{
  "num_hidden_layers": 10,
  "norm_eps": 1e-06,
  "init_std_up": 0.0325
}
Each number is 200 + 40 x the weight over its row's rms, rounded and kept within 0 to 999. Layers, rows and columns count from 0. The size before them is the row's rms in percent of the matrix's.

# q: layer 2 attention query, 224x224, rms 0.0472, rows 24-27,56-58,88-90,120-122,151-154,183-186,215-218, columns 112-223
# k: layer 2 attention key, 32x224, rms 0.05, rows 23-26, columns 112-223
q151,094,179,178,125,255,189,227,186,223,152,179,220,166,189,205,191,167,195,286,156,244,254,205,203,235,195,159,204,264,233,206,208,90,219,247,317,234,203,150,228,179,198,135,270,122,200,154,138,187,136,190,138,254,210,179,183,222,224,266,134,248,151,159,145,257,182,183,182,218,223,235,221,303,207,322,184,195,237,167,211,209,201,218,220,180,230,219,262,203,110,208,213,224,217,227,232,237,155,155,214,153,244,144,256,171,235,214,222,175,235,219,201,154
q183,107,234,192,199,183,233,224,182,237,191,261,261,264,192,237,226,104,270,194,194,178,214,218,212,226,194,213,148,193,203,224,136,197,191,212,162,229,175,134,170,148,176,137,267,203,130,269,151,198,210,195,206,155,146,148,186,207,106,191,181,245,252,184,150,339,126,250,137,176,186,83,250,242,200,246,185,187,233,170,221,196,189,191,212,228,164,235,246,220,192,165,177,224,177,240,194,239,168,152,245,191,189,178,224,219,189,227,224,135,239,230,189,132
q215,096,211,123,114,247,139,185,197,144,167,204,211,171,180,217,169,212,222,235,187,209,306,218,161,212,234,191,173,191,258,200,128,211,156,205,126,182,160,184,214,138,149,127,330,106,150,254,210,193,159,190,145,186,216,183,187,227,183,188,215,169,161,174,177,269,172,306,117,199,253,147,221,178,183,210,176,171,270,155,220,227,146,268,145,234,234,210,244,191,161,245,240,240,222,200,227,185,182,199,262,147,133,211,185,193,186,270,199,146,209,240,168,180
k23,089,211,206,225,203,214,219,270,208,190,206,225,254,191,221,258,252,152,267,242,225,178,191,240,185,228,185,151,171,204,203,199,237,193,181,171,245,253,208,204,249,248,192,199,187,195,111,225,262,209,215,181,163,219,256,153,154,218,223,209,173,131,185,196,146,158,193,212,153,244,119,176,188,234,233,145,218,210,198,188,221,191,152,228,220,215,146,75,235,222,144,204,234,245,196,195,159,227,200,139,267,182,207,233,255,225,121,270,185,136,205,209,212
q24,098,200,160,197,281,202,205,197,219,261,190,147,270,196,253,175,136,223,205,195,191,219,272,188,203,172,179,235,125,201,178,229,192,253,196,223,205,155,234,187,245,194,174,171,189,244,222,176,181,238,242,212,219,179,168,190,151,169,211,141,233,147,224,236,219,225,195,225,253,137,241,332,186,218,220,183,171,155,236,222,193,170,266,218,188,253,191,236,246,221,229,264,123,104,136,212,184,168,173,250,192,117,189,233,191,205,221,197,182,193,186,167,240
q56,096,187,176,201,258,259,211,132,252,162,204,173,150,221,191,194,195,252,186,168,189,198,163,234,192,175,265,191,219,158,182,194,182,185,161,143,173,222,208,177,176,186,100,217,194,186,258,145,215,182,156,242,202,132,244,194,195,203,194,229,213,126,238,232,180,187,247,223,171,165,181,161,208,184,139,223,211,205,144,214,169,238,248,247,183,244,205,185,179,270,173,208,174,165,232,196,227,153,219,183,215,114,138,194,212,224,196,302,215,166,239,205,203
q88,094,160,242,182,239,166,199,184,257,168,216,168,189,318,190,226,184,168,239,270,127,235,132,236,207,126,230,214,182,165,158,230,188,190,212,256,185,188,159,159,216,255,145,207,251,222,206,198,254,185,170,199,188,267,208,203,148,194,171,188,263,262,117,181,134,193,188,170,191,201,229,194,208,196,203,185,221,208,153,179,179,139,197,199,265,262,205,195,227,196,172,221,270,147,216,265,259,263,175,157,180,257,171,245,271,244,170,197,152,229,244,275,252
q120,103,146,225,280,233,199,228,202,240,170,239,220,204,348,199,203,174,109,220,193,155,277,198,228,175,104,164,143,185,244,237,215,211,196,268,214,256,184,203,147,245,220,208,214,186,260,224,206,216,160,83,229,231,221,154,256,194,77,200,152,217,252,154,204,200,130,184,142,142,188,183,170,151,186,252,152,232,217,165,236,228,239,184,205,251,206,200,246,224,164,124,202,218,211,214,227,216,252,175,127,285,295,142,259,210,210,198,207,199,170,146,227,224
q152,098,210,87,164,266,199,249,159,211,210,230,258,188,174,201,190,233,231,218,173,244,234,209,211,198,171,238,148,228,211,184,176,171,236,195,222,225,223,185,271,156,156,142,209,140,182,257,179,147,110,195,156,185,103,201,290,199,210,221,131,296,229,214,241,280,228,230,204,252,203,155,258,267,202,263,153,203,143,190,154,195,120,209,179,157,218,199,276,269,190,230,234,226,146,205,194,186,111,167,245,211,160,65,156,172,188,233,266,138,223,205,204,212
q184,090,263,257,223,210,230,215,135,195,229,183,171,252,221,264,217,150,270,265,266,178,204,179,186,254,174,259,191,143,173,202,195,242,220,113,212,158,199,193,186,179,176,205,263,229,190,261,199,205,148,176,175,157,178,185,203,264,224,136,258,221,294,164,270,247,140,231,198,203,181,179,262,189,212,161,166,232,123,204,248,149,204,190,167,208,213,223,238,205,224,213,268,212,125,217,179,212,195,150,224,185,112,137,204,188,247,175,202,129,205,176,257,166
q216,088,277,131,161,200,175,207,221,113,171,214,164,148,277,223,231,181,258,220,169,167,221,277,190,207,172,174,212,244,186,163,189,119,210,198,187,203,197,225,208,191,233,153,261,199,178,199,208,177,159,248,182,238,155,279,171,233,233,251,238,238,187,112,120,202,295,150,252,286,187,142,169,205,191,161,204,177,231,181,233,261,204,287,181,218,235,223,232,212,177,197,248,204,192,261,142,199,193,216,181,153,257,121,169,200,142,182,230,196,220,280,216,198
k24,089,289,226,187,196,258,202,155,243,165,185,244,201,195,200,154,243,251,288,229,175,197,230,155,187,278,183,196,229,271,246,169,171,192,183,268,224,278,169,160,210,153,177,125,204,211,107,84,161,196,207,139,216,180,205,219,186,192,273,207,213,159,219,226,215,238,200,197,138,280,83,163,164,243,216,250,199,284,134,224,174,238,181,231,140,175,197,187,210,228,204,204,291,283,196,179,230,145,227,136,119,237,222,222,208,236,159,215,230,155,246,222,182
q25,095,147,239,241,194,204,210,174,184,238,170,223,224,131,152,183,182,167,103,205,262,234,254,329,139,178,187,214,159,202,169,194,193,203,249,190,161,217,236,232,237,175,234,108,157,188,217,221,160,201,192,197,198,233,236,224,218,211,223,273,240,125,227,243,196,242,183,242,191,163,193,242,174,176,145,161,127,153,317,193,126,235,178,218,94,246,171,142,218,194,233,216,162,215,219,170,185,231,170,252,249,159,237,166,160,124,249,211,220,132,137,193,242
q57,098,131,191,203,237,219,251,258,243,158,215,247,146,222,198,195,148,252,298,185,195,233,113,148,214,239,196,169,175,222,185,197,156,169,180,211,220,215,172,225,167,216,177,234,202,222,242,183,197,178,253,161,288,191,212,291,179,252,219,140,220,125,136,209,177,153,167,157,199,227,118,253,242,192,210,249,191,213,213,188,221,226,181,245,206,192,228,170,215,220,106,129,165,186,251,140,184,200,164,175,145,130,222,251,139,209,128,227,256,163,141,229,199
q89,093,249,234,217,151,153,238,226,183,196,200,198,188,290,138,131,202,199,212,235,218,257,69,281,194,135,195,182,191,261,216,239,187,167,243,250,184,167,223,151,172,185,195,163,203,234,178,166,204,172,258,196,171,214,277,209,125,162,199,251,239,203,164,189,151,163,189,169,125,238,232,180,191,144,156,203,204,263,157,185,130,182,193,148,130,235,198,239,161,188,192,173,206,142,125,236,204,333,209,143,101,230,162,232,276,214,201,190,185,203,213,188,221
q121,094,145,221,270,190,179,219,230,277,137,203,175,242,256,183,207,198,160,221,222,137,206,179,246,148,194,215,194,141,226,182,246,225,180,175,287,171,166,272,197,207,278,213,177,176,248,203,193,179,207,148,211,187,162,248,207,166,135,232,212,209,202,149,146,137,148,199,185,140,130,230,175,197,180,216,234,235,175,144,228,187,263,198,190,215,219,213,247,214,123,163,227,190,228,222,220,243,270,178,169,262,195,204,202,213,265,188,220,100,133,193,202,186
q153,090,216,173,154,221,191,199,195,245,191,176,217,135,172,233,204,253,224,180,212,239,247,190,218,182,208,187,263,165,162,161,123,169,244,205,227,266,242,251,204,155,188,161,125,240,178,194,265,122,104,271,182,214,278,146,210,281,272,218,233,170,229,216,311,240,222,185,235,219,195,199,191,261,170,138,262,216,208,237,220,136,151,204,136,159,190,238,289,169,189,276,171,161,235,239,213,230,211,174,210,179,175,165,99,203,158,166,213,161,212,173,200,207
q185,107,168,203,219,236,146,225,260,256,166,176,222,175,217,181,200,241,205,208,215,161,172,113,230,144,191,262,168,225,174,186,152,197,199,112,259,215,290,183,231,197,176,151,224,172,335,173,144,198,177,171,112,198,172,250,273,236,175,208,245,172,198,179,239,145,239,212,206,216,205,255,157,117,214,170,235,215,176,204,173,155,287,165,221,218,228,230,198,223,206,181,178,294,132,190,203,218,201,159,179,164,117,218,224,121,243,186,159,195,125,223,164,170
q217,093,203,215,225,169,164,131,283,203,115,207,175,143,177,189,229,231,247,188,227,180,186,118,180,196,237,166,147,193,141,155,213,216,205,146,265,203,162,288,199,180,218,201,168,140,260,221,166,285,240,241,125,241,107,269,173,233,273,222,154,149,209,201,194,194,255,216,229,225,188,195,152,157,222,194,248,178,227,249,215,176,248,198,218,186,254,238,223,153,219,217,195,177,108,200,229,230,190,93,190,238,191,273,202,140,193,166,208,221,187,249,156,197
k25,089,237,167,159,211,311,172,149,182,222,184,162,166,165,140,218,280,204,253,161,233,259,241,232,213,250,195,189,257,219,249,169,198,313,132,255,183,185,161,219,96,202,220,239,268,171,198,288,154,271,217,179,251,251,131,242,244,188,225,137,129,207,130,262,189,263,188,247,217,257,175,215,217,192,237,162,226,155,129,177,155,191,230,240,226,163,209,181,138,235,248,197,181,165,203,193,228,197,217,169,134,244,187,204,224,210,177,183,120,251,212,166,234
q26,095,249,255,252,233,208,238,145,181,150,219,238,209,180,207,219,221,247,144,144,180,219,200,145,199,185,152,223,249,204,122,148,178,205,219,187,282,241,166,237,101,199,207,290,245,242,176,189,212,222,174,238,199,256,163,197,259,177,219,169,135,206,224,235,273,238,205,189,248,221,177,170,230,195,160,143,201,192,173,222,173,141,243,143,206,198,198,201,293,283,269,267,181,161,200,246,203,166,203,220,237,244,170,243,176,196,186,239,242,163,161,184,259
q58,096,222,173,169,251,213,176,153,191,145,307,282,180,182,146,192,208,253,210,190,146,112,189,161,169,155,240,258,312,250,176,210,186,221,213,242,206,263,203,226,244,100,156,233,229,156,229,261,278,239,148,155,194,120,236,137,233,193,199,217,221,199,241,181,181,195,145,225,123,171,169,263,192,180,234,121,181,246,156,171,215,199,184,146,154,204,229,213,238,224,136,252,211,209,233,213,190,207,189,183,282,234,264,216,158,186,157,174,178,171,200,191,179
q90,099,222,197,176,138,201,217,230,146,234,221,164,220,251,225,214,263,231,241,187,204,208,170,287,168,211,202,269,182,250,213,220,181,195,169,280,142,265,175,240,262,184,209,207,205,176,231,212,228,141,250,189,211,228,281,222,189,180,228,199,178,246,197,168,132,174,193,214,164,216,215,151,281,156,218,181,245,304,178,274,243,191,155,234,200,181,236,188,224,217,93,152,201,137,233,172,133,249,166,211,212,224,211,181,273,180,201,152,169,232,241,258,128
q122,082,163,161,247,178,167,148,126,194,255,209,224,227,219,173,204,239,124,228,188,163,229,214,241,160,242,189,211,116,216,189,221,211,202,247,162,232,190,155,186,141,222,210,182,186,214,138,194,200,167,116,198,221,225,196,234,251,175,175,217,268,249,148,197,152,158,118,156,197,242,184,202,163,145,198,187,214,151,201,261,222,240,158,197,224,153,208,194,180,216,228,238,222,179,143,196,181,252,239,203,305,179,181,294,153,173,174,272,218,134,155,180,173
q154,093,162,227,178,176,189,171,243,294,164,211,227,189,211,218,216,289,121,252,189,130,193,181,166,227,159,221,151,155,256,241,172,241,212,150,249,212,250,226,215,165,164,130,175,170,262,203,192,195,136,154,174,191,234,182,228,233,201,201,175,242,186,189,153,198,194,122,209,217,270,191,181,208,187,230,147,176,142,106,211,195,196,173,190,219,160,278,193,271,224,209,260,208,171,175,180,203,221,215,260,206,128,202,250,236,271,198,105,230,251,172,255,198
q186,108,139,191,162,186,196,232,148,200,191,225,224,223,162,150,194,197,187,196,182,189,183,142,149,138,229,154,235,269,180,266,159,219,192,205,242,187,181,201,240,300,210,206,272,221,182,160,179,241,163,213,218,203,236,210,221,267,224,140,120,143,219,185,206,226,213,212,172,189,191,213,186,189,189,114,154,216,212,198,210,277,272,264,71,174,186,176,194,219,184,191,231,252,193,247,185,208,217,158,181,221,294,248,187,187,233,189,184,187,190,232,132,166
q218,095,245,233,247,189,247,209,255,177,273,144,225,241,180,220,300,173,191,127,223,150,228,228,197,173,265,211,165,277,145,216,143,227,192,219,166,204,202,166,212,182,170,172,238,271,171,144,226,246,191,183,178,230,207,210,157,165,251,230,183,144,243,186,228,211,161,249,169,185,184,240,181,177,199,172,199,176,176,161,202,188,183,242,153,262,185,139,173,257,233,139,171,211,121,197,200,199,206,167,263,226,228,252,157,200,237,239,232,212,155,240,169,197
k26,090,215,146,250,149,243,159,188,139,178,256,234,190,134,159,163,198,243,218,218,270,127,155,162,208,251,232,207,194,198,253,102,207,219,270,229,158,232,210,283,234,174,175,199,127,179,254,217,163,199,218,142,178,178,149,226,225,196,167,227,168,222,185,181,184,181,233,232,241,170,139,210,131,162,139,228,213,229,269,189,228,240,114,256,237,170,196,197,106,155,234,173,163,235,217,219,229,171,180,171,238,216,272,186,219,234,183,172,181,195,180,165,211
q27,105,204,211,274,245,153,210,251,205,182,167,137,214,206,202,221,235,169,170,255,150,172,222,231,193,264,126,201,188,139,210,226,272,163,241,156,151,230,212,234,188,219,295,218,255,95,230,217,166,133,208,172,121,233,245,161,219,259,263,208,230,242,199,231,208,190,197,260,173,180,254,158,148,201,105,184,162,238,249,189,195,210,185,209,182,219,102,89,238,251,184,183,157,215,274,131,268,189,229,193,184,208,148,203,183,198,196,184,225,177,218,209,200